Part of a small language model's weights.
Architecture: RMSNorm before each block, rotary positions, biases on query, key and value, tied embeddings.
Each number is 500 + 25 x the weight over its row's rms, rounded and kept within 0 to 999. Layers, rows and columns count from 0. Numbers have three digits each. The size before them is the row's rms in percent of the matrix's.

# down: layer 5 MLP down (transposed), 320x160, rms 0.0687, rows 21-26, columns 0-159
# gate: layer 5 MLP gate, 320x160, rms 0.0707, rows 22-27, columns 0-159
# up: layer 5 MLP up, 320x160, rms 0.0712, rows 22-26, columns 0-159
down21 103:480461495534497479487505503481510484473498417462565494511499504483476532506497505531424517475495469517504518476507528507516497489508476587495479448488511530482479530513520441488494497471507526479477501508491505537559512477509496524499490479472482494478507481505496494486519451527556482497500485506476511516524515465490527469514492482473496494483467505522487490524516493528525513514475529542535506479489518502541507463513497461491489515527490506484492488478552489525473481472553522
gate22 101:451499478523529496469486472532531534561513483507486529476509498526496523505500462471478528551463489537481535523473497502499487488468532531492493484482508486467553482468517530536522521503476494451502475485514519523487510510522496503519516476499492470506444487547470557447506490537489474471495479477487491451489495459513447518551508500545487514504495540508508499463506490529519492558471502487488497483494536507483493505482502468459485497475507539505502493526507540504510460485514515
up22 097:537547487528458486476529483520516481472519525489545480519525516503449503522455478523501520518497477503534490506471514492488525518507539449464521493477500483491528532476492461469526437489541512519449513564503486507487499505507528492531466535490465531449527546456525512510504477494519529523498472500502515490475522570459515534518459468512500517511503492498533500484509511482455536489483495508492492496517499506515505490496521479525524518498463531495520515465466539518480524505502485
down22 100:520470457503480492491490505510452521491491506500482469535531507491536467531529571526488496501504502505502486503457490518516499470490508463513540551502494499497544448464501513519530482454531554540481513431439477508482513530490527455536543530505507460485493483474501488495491528517494514514482536528529490460529486453510497506501498528468462525503484504506525486506527542511510486495504482500501516497487520535545519518501541537469532538502518519490502492521487488459523497481489510
gate23 101:470499521460449508488486466465487462470527476523498473539498472473519493515482473459539510500448456494477503528502512504519527468487474468520510464523542503433496463490503467505464549486492488473524538486504513501539512505437516501495461531479519509501513482512532502483514459465543495483441509499494494515493496509475462562530548525497506525520507503487454519491498504473501498484517501477510526515503493473495489508539540476501497515499514511529491462482538470499473488509464510
up23 110:514488498558497514496481526541490507526503482493461525485493458482514497528476542486496522494517488530546544527523588505463508508484520536520504516493521496507505486520541550528519514500528504526506507487513494479517502501474491508528502451504488541530467492493486508499483507473486552518514519509500507475500486525529519481516519511499452460493430523541509465516482498470534477511496487514484525487493488545473552517457496477496537526490508497528506535521499492505452514575526503
down23 107:514521495469513532481556496490529515497490523466518491464540520488529509472509504504536491476513511482547507504537522495518500536504474481523458510496503501536499439514529439551505468466508499469463459520459508565513512494520499499534481509529502484554520527526452518477501542519519490526475521475432540507494482498506472482491501489538490515459480463502505461499499503475512482509483508547506487480480520518465491544477484513486536510514504517523505516479499500491484453505497457
gate24 094:530471460501508496511494507482519505513496514510528505511537524487504492501504518485474496500491474489498500520503511500478506450520543517511472496506468501497521487538460471477532515518501465527487497494484452470531543527479487464544510498499535495521525472583501521475500519507488465537486477477488477518501529490509474462511525488523547526461475500521534439535511517488482551448491500501557498486511534496483504492481496542454520516461529498506555483487500483509496473462440533
up24 095:500507446448509469531506532504496517508496481510469486520479438495492526505478482523529545485480489490476510457529522514535442502477547475507496495510460501503516475509538483449506488467511496480519527520521536463505501483483535514521512468493481500484525496458501489503511466480491504472437519501506487497464497526496486545503516463491493526485487498518468461527514498486513540494507497476509543525453478496471503477515526440454512535519457488467508511545476533506499497490509560
down24 099:509472491486494524507508505509533531473434479491517551438487483477479507485524480521482493463490483479558522552475513524477530519507538450485526499552476483516491498480503530511491492490518512529509529505449517523492509532494506475469495505489520513517481513491524475495517489449495489462525492485495487504502491478466550472506517522505497501474473458456514509497497529505526507488523535484479547456504508522512476576506518531479509510457499487513500474439465458506482471469486492
gate25 102:459542521441493477518496509490459523497477538557524500523491483498542486510543463454511503515471508475474559507445507489508527518510459502507520519525472453498488489504501487508512495489537468548539468494517517483473517520495519502501500542524491548498539470482499560476506514474453503509460512505502529529505491509471474485462483498504504513513496500519467471488504540496493494530478496513528445489509508432538524519494530468483502488483525511527503521496517520529477495524471523
up25 105:512502466483501517505497498505533486454456537471514507454517550532515467471490477509496550507489504476508507488540516508501486483538516477498547501500522495520449515507490516514499485532517463520504484471481472489476470480467513466476551555489518477492528494561513491500547496506501472486485481476532494491516512458543470477488542484495535533498479509482511495499515506527477472479483529524404489484493511509523505498503480503514448493503485490493497501512474491465471528537498567
down25 100:548503512467482503522470504487493488552505510550510490507493527494534520461511524545479569517485517522479530496520565508477493495458533482491513512527487492502499509489520483485478529516534543544487492547512527510500543494497477475550497448483507514576480460519488492489515495497518515453483506465508542502515511475473497515519513538521476517465496568477485516466496538482503496516482547512527507518493477489475455477497536489494494483506481500501487482528447500501501499507495527
gate26 102:471499493457521460441497522506456525496496464515498503498524485461498471508517520520524514497492441476481517551462559452516509483488476517481496525465499449511467486494516510508499503498530516541530501507539493508478512491521510541532533530457474451508532497512471503515508526524474495542499507497467527505458491515493509498495461447506469482482465499523479503539485491496526505499501470446531493527513527494528491473495472449440488510508526488501512536491525545522496486504487478
up26 103:475516513508555480482507481486471547532496516514501503469451483444505506542511495520519482545480552521471519505492467519503500473471430492506496521472523472499503477457499464511536499467539504502505517501531510503507522483510545485535487525522489517511505499479509468502541510463492494510528504465541482540498462536484481522464477469519497471503494503499430467502549478477497486490502478532518520495513499495501545464520498553534521520507509486543503501513459518455515474503482521
down26 108:526469502521423497474506501489503502508478515502501503540466525505494506500500533570479529524515526508485526479437448435524482494495474571500455503526496513501508513503521541504492472485504541475514511466501483493485493487471509516508497467477510481509502480487496524529477550494456542494499526488476511508491480496508490534508436475501511492511479479511462524490487490528477465511505478543534528511519502484555510513522503537536511480497513553507494483447494462480508487491468521
gate27 103:505495527464482477454508530534523496466474457521519509471473482500495549498471494518511458474481491508490473513517457492491509522459469513511523471517462527510489472493519508530523512467531483483481472489478482415551469514478498480500520514493493442489511524476507497504509422533512488487488513470511514491529516514516470497501497508488532504508485498476479497535507566517495494508475521521476547513500519493510523493491454491495471528521517478492552452518463493484468463470536476